Part of a small language model's weights: 2.17M parameters, no biases in attention or MLP.
Each number is 500 + 40 x the weight over its row's rms, rounded and kept within 0 to 999. Layers, rows and columns count from 0. Numbers have three digits each. The size before them is the row's rms in percent of the matrix's.

# gate: layer 4 MLP gate, 256x96, rms 0.178, rows 34-79, columns 0-95
# up: layer 4 MLP up, 256x96, rms 0.171, rows 34-79, columns 0-95
# down: layer 4 MLP down (transposed), 256x96, rms 0.162, rows 34-79, columns 0-95
gate34 107:519475491497466489533536455531497489426409505516440439511491571508464522455499451517422467575487466562516462507474456524512544465487472497527544479535472528497461478494524555402467435491483515426472511501465525466465514538538477447436487519534470475519437498491438521379473426462494457467
up34 109:488566569479446478543505481485517518563546478495476506500555533482494510515505547491515508504504587513579502496541515492529408465560501527573567484440416516466544471446526467474502502516505416525575507556520554554488507535486455542529533504502462510447515526539485527539561470540377503536
down34 107:560538515473521493538558511481491539509470456441470491474471507545517475495496507487425390489469518588543525496501444443496547484538498547547527549462517473490521471494530609410456436536455477495532458602499563481489534549524520530514481495529507482510523574458497490482497504504421495421
gate35 075:491511588524477534535476544503520487460449514424523575427405572536547587557527501474480433465474552506498537453501475546497488584476508519486486580492506531565524490499487432452486512439522460564490503491503474492478507454543489512529540516478525543497455484488514423450508586531454518488
up35 077:494474577486462529492536543536503478483523608457512551467543570527540531564489521487497489527519508524432568468536500548513533530456545490501492439502589488609566505485493496453557514483525463578505466536530512479451516472527467468509539490526481602572500457525530475522551554550486474484
down35 087:531552564508436499608532545512507495500449577472508494473445504572536553447552548551505456488500459454531495512455507465533485520526507500458480551499533494572529525498448493504458473410501492661494476494545493532498492482526459511521525477414454509499542483551538481454501540480489472482
gate36 096:517440483548558531526512523561459524512484521511493464542426521473552497483535504449490438554557511429498560571501460442568430485496518450498513374520499470477473453456467526504529525558478541498498545616488492524564526516507551432516500492506503496482515443450433531495550511509534505494
up36 088:470533492449486505451492488457518474470502454521495528509589483570455529539464477539534529444435511568523413461491549505432560523481449508493503581482455523496529553529535476548496503425511445506547451403514488482426495492501442580481469491517501492529471545588538460517449524484448519507
down36 097:518526486478472497485519459448452514470532463489487556549512539506418397542509495571487538420445566549506421466495539524426482515488449496498520556503536522521536496550553534486505511537539523545490493463552486528464498556484505598468423467527493544507523608504543521497501443441519521526
gate37 146:556550464507437450504452447525473485588568513494448442548529549522459511516543499449514523496430498534536475527469533496560518519496531464542442411583470493496553486499463489527514557515564529564581482542509546511505464535472508455486447523498514481577521509485542522593482477451532517450
up37 131:457426554502543531480530578479470509438425446521496547450500443492534496461514489555432494516528549456435508493527434510447499469496517526436529538423566534500475497541486459477483483499452505412459541441555466511585513497482520579531543497478474480486525485525507482406543555499518460509
down37 122:442476529528518495593566533517484482475513550475454497545391485465549606502557489511450435513493443610450536562554511502521491487490453497559486563497521509520503499560547564509501507470464542512514516462529515501492529559478512448543463469468498549521545574530533467505472491479472437489
gate38 102:456482570486477515481447534546574539560468436453500523471546468487513496499443542484407484501540475483492483401472499420486492462504518517471415464516557457499520524494531558495526523558491517485551490510585534538494455469447465533572514507494454488449548426496512479525465553587532457492
up38 104:495475515457520397536507434536432508535486515529453551546531420457467479457452525545547503546539523444511491513557512503473492492545424556448498567517509503534555515547552519486453517516406543479540497488523532448439529567521564502462570485585468506522477520517521490532498465480425487509
down38 098:444488451497517443491464500461472497491535473475430555510453579520497455442547519567508476509515461439583463463583496540530520431525443482470552435545530467496544510523523511480491501561535509512530497463453534516524585581504496482452534512524439525531466589511555496476548560548458509510
gate39 119:540514499526481460517488432515510569507528537571515537542460508482459493522513506564449499491480496469550492543478523578498514566509468588571538474476462534515517529477517422500498480523448489415540489563476555539541422497535529453435477520495543548529566463517480568606513469451549510499
up39 114:559526491453478475534529477517535558526549500542576537523479498514458437515552521525509488564511493460586497497451467571550472524464432568558505531493444540467483567472525421501466529523478454459516476567506539500472426412513458454460510491481561480492525516497442582555488449471523520510
down39 118:547514509572454453513474464498518551553576456457485517529528490526471472480511511530505501532498554475504521567443538569473490544474478510550541519440438494511505483510500460472483484446493501435525549564475574582494393458546528454521500523543506511443540456515478500605524408493558493509
gate40 092:484554448479495450488552505431478492496560524510539500520497517477440509491555526482537451493542438488466458469485469505544534500472404545562501550502426445469524498540493513506469473442447590522543489516499449508555499455582432506566496487518527458448450506503531509547476468589425465438
up40 092:490475481523569595509517476491511537492460445558408445512512545499450553564442512505496508495399511543497472558456558477513526495459516476473527519498443504519483566467502459525511501568517486478469504526555475522480407524501541491377496494467530553533449503510420455525484527462469543529
down40 095:491508537506560508474481479488535576501501445541457456379555590481544536516485533462515527469448528481510527486471531477493485522482491479490580459496555506542493512506513423514513478498595479552457439518558507476456449543485495577461517474489571493523456537509423455480519496434478585535
gate41 096:516505510469569472496512447451506471486492542552545506484506522497533491475504569455431487539513500507529468497474491500457479597444403473544524477487472425507470504462392436479494525449476411495479506519519471551548443538540488416457526559439523511453513463571479490489449533507451559486
up41 088:471502509438559501507479444498508515498474457582513484529469514488505489463534574519567528554443445486538483478459526453479455536486463466503557518489382493451485520470456423511478511514435425485498560531496437525524454473533470420501520490443561521431488464561468522511438504485475536581
down41 107:523441435541452472515591484478477545522519485493435471529502455504488473498465506528482546485508540524440538558513434460457508419562490428469453481534488484471467505539557479577484511473472488492510528536519569542441506534518527470550538525543489503447481563472469518535494424505516644491
gate42 086:483464475509552574465436541498519540549527474531454518515546488465543437556522531532483536484459485468498424515521506412485530444485474523544571491472535528474455548375473443551628470541454488477573495518531491568431489516502494473498513461497537546478481477484530511504531508465510498528
up42 094:545460532509527464564475519469452552548514541543425487565440458495506501482459552499527549515485529518554512507454458467504454512541513512429419499492474533509553495517594518514482494439508416469543514461525533495375488542531608457531525453502515498528539539518473529538537487536478457528
down42 100:454527463536524481492480490550415466510465424577534521488519452470552554442571495477485500537557515550515519457471536483510507456446488491512507523450505431451530497504471474495508576496509473544547496585495521434570464374489475495472469514582442509464473505520560457458456545514484485511
gate43 083:435508485501596499467508508563513468477542552556562511482512534512421511516467463519484478505526517442486528481565602508485490586521467520469506508457500495563467533475476408510485515534491481535462419461491480509399521525464469501536550516516554586457537463522518500533481572498485491418
up43 079:422558520521510496472500474506438542575487487559476478544489454476528488512479512510500507495481506450464526469484437491537440515561575501479489510488546371467537530503419478484510467407552494483570544506432541466473471433448464451494516558438527420474552514546523517495521528515522469519
down43 078:492529479509509553466487512469479565552396469504475431545565447480523438493577531539510510460475472521470458537484514465497524448532543476522548538508490419521489408553472517568560498444510434494499597511442518502495471478498456518512445487447476386494503461521464530486505546509487494526
gate44 119:482425538538454478468483542518464444488495544517483462529529594525521558487483524531510548450458475475517518570541472477504571499434486534525536519520482507494595569521491388457579508492497530457535510505521473484579424569550483515481464532519527471453461509511450482481482516571460477556
up44 125:446475536546532593524504458592498497539593515543553463544532489492414537530511525570492492509467488435523491476448452492588492559442491510513506467490537551487498581472455495461504444502471513564511410522506477458501469557545476487470568472475507537571441464488519473520533510513488500499
down44 125:451492528535470543477486422535532479589572499570526429551508513461433512566530506520549517553453517505488475511510476519499488517472544557533493485550444564477502538502467428475559469475510566543513460550478489485507501571550483539402522465537556505523442500513460430475466546542503538448
gate45 096:493485532512465559534451513530514524508407509561420579516483516499509503512512556546505458445444405445510554484516460456515535428473508423480578512490496534487465520525543478542503533566514450516481528524472502491446482418495449518474541543527463485552562390487506484552521536529514510502
up45 095:488527547580525510551507510477464542523501518525541559432432501509527538538501502474448439431487513486497517455410499480465498546515469496503492523448487522532432493495514439532513527443644473483489494494528500556459426479474485556476557473480528465399510510468477451469485585548536514483
down45 102:492498468480497479469588489473555503549496550501462449565519471473518461480516493497519547514527471522489468547544474519438449483449526567502405462519521472516535502450427504477470481483474537546532474501495538457489485503427471545495459508472548514529491527565479484523449407473399360489
gate46 128:571493544463481517598443487501512485522431519489523483511516526527445493480494528506404505503521462441448483481538465484535509589489493485491468497522533497543480450563512501574469578465541552453532481497467575440528495518534521463484510559482444539535460512574598513484487557513505527407
up46 112:556498539434505482566509498447490546490352511484517495489471535554506475440541542491517554487484436513501590449536506487586458445446504524453493518538506501551492471544475525526482543507517451439497546515449564481453561555539555462538472469528464548504419476502525502487531518498535508530
down46 117:465487452501478548459504517552479494478593430487516466453532389439516499452483422542488479468511457466533528494511483477519532555467470466512456519504517508466469484488491461429532552496527498513535431452488508513474459443476520476433547503403546432511490454589523491435539458503433493551
gate47 123:503496440473488481446496422459548502490476502508477514519477538530539518450440459547496506549513482488477477537469561455499503474557441504512485529463463553471479455469541462446420450544479540502470532496571542517569478409466467563562513378519519483513516481493448537440469491455583467460
up47 123:462485579527495514534503553544473493495533477504512481478525480473458477540525551450502510486514503473500533471542463542511515528455567500476513474532565465511533566515451548551554536456514471509522441488436456472419497595532522438434504625459465551499478496538557471519501514536395531552
down47 108:476484548494528503507567561524453512460463452526573470463549491443506520495492511355455548473526514439526532439575429555479521504461482516510524482526481433559446505482524523499489567474495493492503459501474432556435509549534463467498441523530512558497532551547503492572562493517475516528
gate48 040:484509487504503576525497448603505490499480539513452504578500504475453550515470544480531562570491399474569486518513539588515513488495509509491495478528463561502471486486517500521505479516395508464541468461578490456417454464490506521503501515614500494575549508566481550454520522492504467524
up48 037:514502538476597529556496527472486531531474429566497508513479405524440452449516527539520433502485593488441491512474502449507490506418529408479482447494452422419463487508500511476427466466503539497482473513479517545510439535583409513455506509522493483542479493544491482544486497495515534515
down48 034:475504490528477512536543510421485501512469526535516520499575528464511476468540491443473468545480547478507427482527486445409491500535501498485492389450431559558502503525496445518436468497515446417494486427509548521494504504485493469523565472441546474463444400493557442479464454476459448497
gate49 140:549445509476545502468522471472442477397491536517460440523489506506484571578511504550493526518470558544477526528511503559548569531506489430515542473504466543599446535511550423454560501490507456478575493512528567557472465502531464472490460539552465563496541504497479513447500496504576468463
up49 135:518488438515534510413467470464541517396504543536462443564532494440459484567503480582522551479493549563520526525554510507550550573525517476516583480536472485540472501475568497510541460532501502440493508540551495555517513516492520433493448517514504481555522477473481588433503419499489465484
down49 130:417487474527546564453441520444476430506487486517538434549460454515490513578466523518467550567463559490523568483540527498504514518495499513589527410518475552509520508524537512449606493526499420464518542472534508515517471517577468478503500567501497498508523551420515476483454456544511483463
gate50 118:504492471426519534504492436581524513520541515459516625456468523506482456422481550491433478519576522478552455480518523549456499531502461502529493587527424478519543491507420490449501613480512506503496544533461452455490541490473511470570512501496546544485432515492459509487531486501531556520
up50 108:569530529457470545563482506407451515486462497465488444560517500519521493449497571477497456594568537527561582492474486450499519513514431496517477528527423500521542518566504505471440485407510491473475449490482517512532535524509484431528460473445512509498454532490467520456475397453486525544
down50 109:549467481538499499536525533486529576491473508565423484533536471412525498537531482515513510556570527506444486547545497418473539526483506514488458512567505467580462528522536580462519474495499473459511526453506532440521567477477492457450482432492548538448409483501532487471484386471468533522
gate51 090:450550466506495499513567528549481411429582559480584493482432467452538492485506467501471449518481487515479520531450505517491442488518504455505519507513479569522507478513501452487494578451443401501517524517557540453506521493513458545444483426454512439515544504473437563551571527533498460539
up51 090:466538481502500507514583534557450435459558559498559509511401511379504536505498484526500460514501461531495574502458536509488456500522469493482518497521453553483473496478544481487501525510451419515496525526623521463510508509526463538464501405432506433490495489465454541528567510501497450549
down51 092:483515431509512474490496499550483460442564543436567517471512529460513540491474440516453433469475464485483539545496471477501467496463444514513485502581453514535457497575573453488514535449484402511508528544548584543537547479548521566423506432419471484493515477493550551511536522524496504548
gate52 135:549530484396496498452597503497464578464493472491488516594436480556523478479507531565518540510500531513547495469479511415486469516532398483419484458549457495422530461480498499499492468485498485452497530521456517480542518492529473463492462450556496512475468494445443553533541522476521580563
up52 135:491498481529511519506570521478538525457491587399499546452535562476570480550448501510465453483522457466478482568540475490470509555490541503542553514477540484615462452513451563404490476544529537530491513551477473487440488539525517481450510507454498565499528514540534483446494464508563509428
down52 131:481515569510439500489546506432535502453473566403454518459536504465503425539547515516455460487498475525553474494463527460425555482475573540478458549456578514438517506522466494484512461554505533548458488562412525469472564454516530438453502479504543507518471472478479453461422511528524531478
gate53 071:513515449474532429503609514501511429461543457471464573456510545526542483458461500468534474480488478464538480502481484542495476505522582511494595526484556532586451487500499517433522524506456551481503508464458508581541507457529510498536473553513404487528543511470496567508458564459553451452
up53 074:532524501466501484491538541490449527501502409518468576503493518582509463402507507452537495615537461533478526465463483538504453458511504525468525524501515502516515470464458536430414488539486459481417491544419532465524434449510520434542454516484475470463558563541494541472500462473542524538
down53 079:527531499372495446512482516469555500508508395529448525468544505531494528414495497453499484510515485525566512562400507503501486431476515511524474547528496503542515507590513445474481481452507520476491516635471461449459465500551459478518455510511501508456549500539461541501491543450546498513
gate54 105:527512538455553513558494465542498472496503501425426573524500529492547462531502530515418504570507518544521478489494471476502513477520540529524461440595579504514538497551520513477521563541463595567505531484509527481456505535494571537524528504473474545606493495535558529508511485495541416573
up54 103:467476451574498511450567508475484516508498463555515422493486471513481520473496447522529487445489501470460455526485506526483490546468427469556550527443439520436428541464458507501531445439534428444535479544512463532511483495513403474449474476497540491442507486486432464477488550472488617438
down54 117:459578491473519475500467516543510415500471490521558460587508560468507475476468560607431540538455457486487517472461492434519505557469502499531491520474423518489476585476467486466505491489457457462502486510532451513510442514493436488578535523516525528552588539497529534493514570492527550426
gate55 083:480518436453498497535506529587449419508578514439571494501418505550551518474529530516488468549525502469445492542501539506485465519496457536565550533555471512473521499534397475496502523549466425577502439528562504457458471498518427474521489479523529495530559477496531426537467531508499549459
up55 090:458487513515491521459501460452497567479442466557453447525539452462382468521419441487498548393476483521495499480529538433467542532553511527445487517463457453535509521471574481564472538478544563453510537502477481539505539508488595534450523483483481519488443473467449519506511494513479484565
down55 095:547522538482523506434502386486499517472485450571495466455524519543549510549498492486499483509507537498517567437500397521501510561471462377516470538486515543508505578443573531473480558444576492514509569506505531563495534504519536488497482494468517500509469572496492533484491578437530496480
gate56 102:559441431469468477450507523535510506509438540525460495572554521527480580512549494536505489554473453555476472526444509491520537550484466445524542491475455511541536499463539469448445438521549561404524447434514479486430542545479459471449500543465465516503466543541490513439529510509481593524
up56 120:507444492535591545500515588605444532476527449550490509502560529563441472506432504516593456490503456481516459490476547550546532551465484506513539493493455524502476511494479553470520442529460564492531521476573511534437447510551460487489574495532500512519497442500488454452503525574508551477
down56 113:477499453528575549468521502544473463524490495529533502538542519506465480542488437534580514518483520428523512481534522456459554478423437497521538507522539483531492469587545497484548573487471487526513498524484534604595525498524493495585517455487523427473524470590494526478504444502400489487
gate57 127:434448574451519446513550463490451447512557481505517492521487549484440427466507516407508471481529486477479519557507492498480457491579520424492475515514536555495574571510459448517545553464508524542544482453478555471541463562478577499533446508458508464450555510536562539527473518518460444477
up57 124:467487513453488518499526500466403575502514516538517505515472487523498573513501536453504406443531493513493448482441493461505453476508432517471519561508474472522510438488521424473488505478504502598474538473502515452380429506521477554506491513444453430444486511549462448460513564538551526450
down57 122:526484451501478390448482511530472479467453503444481588431518568439471477553469430521505535474507459464489522514446499477489466525452508459474550535445458523486525556478494442529541530510484522539479545493422497492542453529492524538489555506524420553515461497501550550567511459560494568573
gate58 088:473497508474476493467537460545543470517531510480512546534503462510590534504495533577465539496523477501530551484482543521455546460536479506414512499552527504572493463430490511528550556503482492493523543475526429433490563593493480521543408443443495491522613544512438539508469496533530504433
up58 094:539550484533457461550464540592560498516524559466523507458527512426542506438462498480471511471525541440588410515442527559500446471523475563494474499511492478508459464479549507464500446583459490513457504489491511460557584496514482466491462492539552478574474575426464524490520490452498518477
down58 089:468530505528486484479523512543499494573568489480503557545553519496569534437531501533493509451481551474550460476459506492461512441544510537471452509507530533553472422379465500551507496527487459516464517434503449471475551535544439556450421418516514466516552550514472553519528559514517554456
gate59 098:509498466528516490484507444510562467519514559487473502442508477448513513539528423529393515507447557555432461587553562549459536535437485563538482506452526496544465573448568481533476490548511503474539489445525541565510454518446532558503488530515548492503531524510481549479457583503530482513
up59 104:546487476522502512537525490496529408553416553479472538480468529487455505458524421480400453551448506522461530581565427549457569499496445526521458517479503540522464532480569469521495484537501481494483477454531601541510478545424511534522540545538490458476538552483500471470525523457536507519
down59 100:492485452480551486494509515486497519584411543555457544494493519506356513485506464471509461610518446505516444512499533526487499568512513480495442448510474543569504520492588473540517497531457479468504509493479615460494421459477548503515524532524445541486501437491520521460525475508510472531
gate60 070:432517530496543546581542600531459453538466514533540560481462473513497531476573528438461453447469485426473563534551458462500501525444464499503470503507529433477524547495413503544469551501464513533556469537507517474483459499526519492484479550498471444459528483591556489517454528508430467544
up60 072:540499503544465454444448409472554503467522500497465452475549530494512489515426494545576523542536489562502450433483583516488491488574543470494516523501464601542484446499592452476555449527477467500416516460533467506508524491483463523516545487516535553532451541443457528505519486487566542475
down60 077:543501504469485418570491474500469425494483505451419554530492500453518474506536547461510541509500439511479505464497511475548505587512519474451530485474549469463469541466499495428440467520484475531509471496576506488494535510455506456495427430551598619559547498504496523547483548532503434518
gate61 103:527550461483546514496471486482438489547504438521474514527502536606469529522464540573479594532601427508515562509449483487460475489553531525500448447533512534412495510444454492481501449541469502494498449529484444452443466481509460389455466512523459523538533495500522514554475503479493467533
up61 106:481531521518515506473451469527487502558531469479577507508543536513481527543446530541461574530566498457581506479453462498470443488568540501472432457534577490440501506412473538470532434553501508552510454504488489484482485476491453395422475525471457542578531517508555473557481510531487449491
down61 102:457503587500511492511456536494564530540521489479508502499499392462448475481533493553424446498471518535439526425488489495448453566519510500460486550481523481501500492534401445541562475519462469502455463543471507500509536551512509521559445496527462467459533518361496517484499563443466498473
gate62 067:503564516508510491549515483462515546534538473483551564530440467509525560510565445461508444507500497430525491489495493563538439403518439552535509510456490446460518494508461493487516495482560462566496516501463518476465515561530423494525471416507563458406510572554520465477510538462422536522
up62 079:502463446472512515445522456554482506499518557570461428517523523471456447496451537529497562516491545556478539516495579498475535571570528443531476493547467496530554524487509539506520517495449491443510434504554466512453484485428514490499511580503454599610503467494436512481483455563533487532
down62 081:512477499528488575500541425479458491477483519462448467433505539505552431514456495460517531490495576498487452479497561528487467521460493510487516519561542408557498501430485495462515500535518454525514464473552508448535442472480567520529492583434441517548565517573453500498563505572590509501
gate63 083:504462476413521509492547479524550499460534470405462494468552497551527443488464470493501539540446519582450465518441480465466518487453505500503554521526536461522524505507498508449472505516493530412481491494494518571526526487452521472479419569527435492509599455413490544527511476401508442514
up63 089:501512473535546545507529451530460503535505432485439503540475477474364450457485474494542575514417560446477505502511481472542446460471477554474528508487526426473594483476502475462420500485475519446393524539465462548512509463510522507476538543544519573497554526528471514507517489468516503525
down63 090:517498513389541459484460511498516474437462546499498469463508436528542522450432535446555533570526539557579543510496489516443486486495550517502504542516476468471495557514553558466482532434481497420566516506484454494451543485558522488455422488520436541434496524473515464458580530483544529500
gate64 048:513524465502459486438523457567462444426498448482494445516532544523486467422494532512447478599498561479538504437419519543509533523536498472523515532518508468494546498540427568499434563511453501471562523503487468527459523537417547524529550483530438479537511610502480530505478506501505535456
up64 050:464504542522492503502419540538459495585523485501492467589554484412500476460468562513517500525541538485536504450501532531482490501533520513453471481522564499449557523495487490453561514582455454567607470486506568503460544527516566482539517497529442468487480604538558554511472481515502463511
down64 051:528490470514515475576519493558488489564540547462429539486499485498505480555472524555514467504479537466483472535578486451477502461490467530550469473575508512534446434531550434511470523511481461569447468472522535481497533540507521413485458550471599548547592488485537529499523470558438503423
gate65 056:578545510448529474513535517463583558479486441457446489454529565529467494447519471502522480513494398479537562479543425539552475453497519504523495526487477445526509469531572508452424480496480521541443547514513535507538530486488496473527436518471476451503528590469532479422469441466536431529
up65 061:487544547542466519527525588553454520489486460525578478494485570501514518539500480496589480539482555451563552573481560567537475531552590478510504452504522521437504466513420475496532561516518489542525468513461491466535460512508448443465449491440536499546504502487487418498501503587477542508
down65 070:466504514558490505515550528537478452534520470515582561518510571534517508544522485441503444519480529537502548513426505560515535595527480486410470515527530513474517516496433499499526560462455490556504408476440472444545441464496477464538514514448532463568456531592533456546464519499480547503
gate66 060:497507468500556511488499582491437558496548435486479476489496505522597485497485542520510473529492477506488539491508512591459589575545426512477524507417599525511478481529431492529517515522579525459538481432442492512488500497507493477503576542493417532516482456540519427514501526474461463445
up66 064:518516500486584528488488571452456537493505439464474443489522570510606464482543552504505460534446486545498501506483547543452589572491479511537513489440540540519479473539410470508518503489603519444547474452450528521511466478521490488524534546443477548491487466539570446556511530468490505463
down66 082:509465460477448498572481523605540427531467529508534508467485460493485551484521503504487527464455457480522420488501465443515485452449520455516501484633437495513593537454575522478461496509449470572461509556561486462502480488513513483500477444563523471519502491449495532459522573533506506548
gate67 092:501507483527540517517524489530541491486553534498506409511528471491440487519499517492518551510484493537487503464517462452501582509474490459497499472535532463486484451446513555443470475571549558388560514492470458557471574579461528428503600498556543521505522434450543485480539430552458473476
up67 091:484514508526484529537479474518517460457506506452522422554517513541522486527427500500467516507535504517519526449537436484447563475496494424507524489558555377450528430522497547458488442506528549476516538500529442526524580559420513465487529514506500463445541496424597476523551471524493484440
down67 101:520470505464562488529523488529525438557549455549436496444488573476460506494476503518565510466513507482520527509457513522500455455609502500460511501557472464486550575529500474524520515503500477552515458467485439510509509574487579532517528559436509569500467432521412497429503562451509539583
gate68 074:463462549521539556471450508513443519457468513515461484475622551522478505568519452555510536433398495505464429509472441474486520504546559505477519534422497533480514504531525529481572473504500565430489559504467430481574523490508500555418487549485464552538512467517516507536538516472487511499
up68 090:510463530558456506530468532480474455543498460471537548487539486416447472506476478519473527426521520466451519481505477470509493443540476581436525510474574494512500485501558529492533507463439512518445471434504535485518542553509524513496552485483490396501427591520567511543468517398416463518
down68 085:497588464531483438510504530507518489478485523471477473495451480500535477461511529476602495540510492555551526539529463520497483493510577478535435477566451460524509464476454476461463460527542482580499519515445494507501437462510536526554479448519497476416525462466457474453541416596606539483
gate69 040:563478503591462453563475509422471456503494549486415577548454445499462522450510478473511460449518590544531477521484489436519476512537519410496502534512559481590536500524532468519511497507464512521548544503494531515523524482536528500534486526520503480480474571450585538544518512398473485517
up69 040:505459464535417521564471490508475488534484544500407464561533474422473560447550494543449567476472504546545515487512488510504514524478500429499464457493560557488501502479496524483449414470488479465553435497452461477415531520485517435527495499492482583593472525524552519503513449529456497562
down69 042:470510497506438549554465465520482498499446476516465488531571519518473541493584531446524461472460540521494487510455527504487519466456555488480482521543536541441512522467518491546481531502476566420550491454478514393476501497588483549499475587476480498535414502544494487367497528503484434538
gate70 037:551510511559536414553552416478524464507485481518433519501517512560495503479557544501546526524485512518461467491469431477508525466456496545473535494498476518485432453520527582491482509495481544442570551486498534449589437463538521521496588563534495574504451498520552445485581514459498474547
up70 032:497443551511456515495474525500578504447439524492474538481511459481571512464514480502502506508540536533411576536500396474472540459460488544478482568536533515598500509483497463451484421431533496523524462539435526508433497553438490521485477521548452436459549479512525534430446486508510462494
down70 035:526454482501486523464503473513437503470476499595536480494479531521431517530464489439489502490553475478547505487530488479551435568444537537619564516487520515518544460530559523559474515556519529413461492488589523508508455536556540560575541505499515556448454458534486500498497446447475524465
gate71 110:539586492502549502487529616521526594470567437461550531466453555552464522547553494460498481547467445505556536433584545590532481471451496488533488559515480512550546557431464465470513486503498487508458485478494478532530462503498514482543527460529565515487544499505505514577503487490481471493
up71 116:406491520555486466481474472485482395545546472545492436517538445406613433447520497476503467506563498476455521511535481394445482494559549576512533512509562470502502458552485491526494482467519485534510485540514539433463459527486530548474532519475471491489471492517541462460489546487551511502
down71 119:410511523486469485526526465493482443603525494521493508546539380445560476468472441508494483463474497487521506551493543372441498473534511506496528519485543502503508410539484442498564473530519480503541517510453459515518500512526529531490477526500440476463512509587454458471505526443577440508
gate72 131:566501552464534496524463515515450416519426537456490535457472512458530548524438514444453470420519543432512519503551446490457508490534528484451505527478533478567485464608608533507479521460502523508555524501549544512514555494495518514539493517446454408538501485465528451486544475511495522564
up72 122:486480520562539546451515471543470483518450455540489536429507513378531547500505478472469503423529519486460454490497531525475570549524592540472528475440569545533462482529544487551497448477544498523498453453446472509573537529527520557545532485505451503521450478547543463467481500495467517597
down72 128:517517468505408568451568502461490528527532465487546481478529518593527429560428478553541498509481480536495525540450470514529535505411497489547478467511484441514490500483499487523446538480497563432535487520432424453431477490511480425478463548554517495485511469536511431487531583490521546455
gate73 088:400501451537468444536455486492544564515472467558494492548482560454518489468546474571482558534466509499467460503537466491480482472494485509486555512481475567545501472590500496504539431560431573542485456537532567435490493579521459480456442475520529513556432521527508462459466459531541476488
up73 091:403474466553534508533486494532512523545489497585467492585493474493450463475564528597544556506502538492477488494454470469537470532442466463481483436515438555483459487529487480521484509557504537501470477607453526501501491542501442522436508446482543584531441494502545439556498499502561529474
down73 092:463473504528478489591476470488533470480443495442471541456470432523540408476557524503460515510533564487475568431444448535461497511488448489487551471639427461508503548546493549471456529547527562499463501492538527481539495478515493530454481524521539506473485504461496447471485474447546478424
gate74 122:538517452494488470587556454436473489495510516426518431512502517535416488475494559494494493528535389533461519463523419559566491487438409478515533466519505433445525451506538529463412483503509530494495504564473477517498479541496469480514553502529503495464443498522459469461544420467475534475
up74 112:563488407492445434580539518505516531485545539524428385474510505495498510550521544504488559521495477548521536488606484498542543529425509491501460476458573499508527551506523456453455414572487485470534524499470438557483521541522507486498478501472510532479522477500451451444509450473487502555
down74 124:552515475495519455549563459504514455540501511551470367468502503485475522531472602482571551541514442524512517468590488525489488519473495485486536486444533457486524501519535460467431424560552518529536489500501452522445464534517484477565546491479511479507448498528495470499499378489530431504
gate75 082:574536569482559524519525490405507499443455438504503525527483437591507471473508493473636460527542508448516482475540568502531480480488428492440517560536495444484512447494494531442466487533495492465544541471491442510423542507545480500465470499529507453536486521502454446456500461517501566484
up75 089:531519534520587571519520491461505490487499460544509468565515440559462501475492497534631507542586479494472441482520603492534463442531467479458500626502468499475521468496508524429479493532516515461551539473476457459466545484519478505446465515557511483558459515523464471479484455529494551496
down75 098:458455464520581572446446525567496510549519529497536508526561471463462521616526504520494527602559527551491521499413494441446517524538496476556555444545467554535500464489517465566516465434456481471463493502503499496502534467570551539510479533425501484483522498543484530517521461463500487532
gate76 126:454519543546525472515518468483538490492478525480476598474524504461563531486484491505470461501514470511486461468486519466481598450489468510510530530474515440596601594499501474508485516463497541500586445467520465421541473476504459586525510449456465565560472453577452517523482528459464503493
up76 118:482530526487550469459501527531522496435476551474523485472525546468613553556436501527504522498454476481518418562467490542448515482541439496556533545474463487543489521473563410492488521481535439539514554513500434493557444474523487511474409498404496515505473545499477524475421528456525536472
down76 116:480585534543529455507480508503544524478524513481566433435512544454594499511491506512481448474502482537520487489496489508461559468527464496527480561413466491556563595510580490508450528480491485539513454525532432426488481460467495528517521490413512567583474454513491470558456464442477489507
gate77 076:528472520514549549430546537478474534463489468551485503522515478509476518548492460521522551380473541470485460532444560473474499502497528519486597450478463563544523538485478500590523478521511492450511470511514492499494454427587514505445467491522512545535479541427467423447545593507449529478
up77 077:510545515478501435500531415464493446548483505489443495498518480534541480505490481421456508487517473447470486511491509469404515457459554514522498519497529535574545514535522493546519529524533531481461435357524515484483447463519496529523442508403439537519507526499564541447497607530510532493
down77 088:487463497556548528503553517600455509497536530566498521541552553551559516455531515582522437494471495509527488515446524483550517533547491529546457529544516449447505508559514455463479490480460456559533570547485495538432557558474504481542562549530564459510495447574445470518487452474529457483
gate78 107:485487551459530526483480539487419552481400424495466467576446522537468504453517541523563462510466426490454526498490469523501492502496499398424512490486484485455538485572492502457494558499455498501527529547421510481535495500562460539567471486531410477519517491545515461488541500419462537540
up78 117:530495481562541514510509465498537511519470508536446532460498486496558528565565467460491471491415503508446464520514542405449528500557469485549506515496492518480532529467524493546499503569418478463562505486487475564492378509422525515422522555420539489500549467438434495473524531527510452500
down78 108:434494477474537450460546453487479441484553502479478407542534574497494383499453548473537528516529563503501460469421496545460474480506502519527516566475515495511492485477459450564547476462557514502525483446554468440443585461494539524459526514541512539497449574524544510496483507567489510552
gate79 078:482514543527482453506422479522531538574524501470460520508488511506539453501482505408504473460509548500489512526561545481445505544493551486519440426500530513536479474529468489526555561495520465540525489420474496458538491540392523485526522593486453505582502532484547473476583530576467414504
up79 085:508489509484455462500560467508532490448482509455545439467472560509457431508531516576498491481470458544503523480515452413499535510417572475479509526542497425509511500491538525495541493433485505432511579589525453505457562437477433508540467478475476487466435483411492471488529471491534435445
down79 086:546522470477496534539463540512532501516510443525437523521586467531576534498461431440485503501560512593476511528490444494532503489610469511514525524490533519473482505517465494503401447485530438563503513433475502470506452522559536455496584495444562506530509474542532492509433418492466538486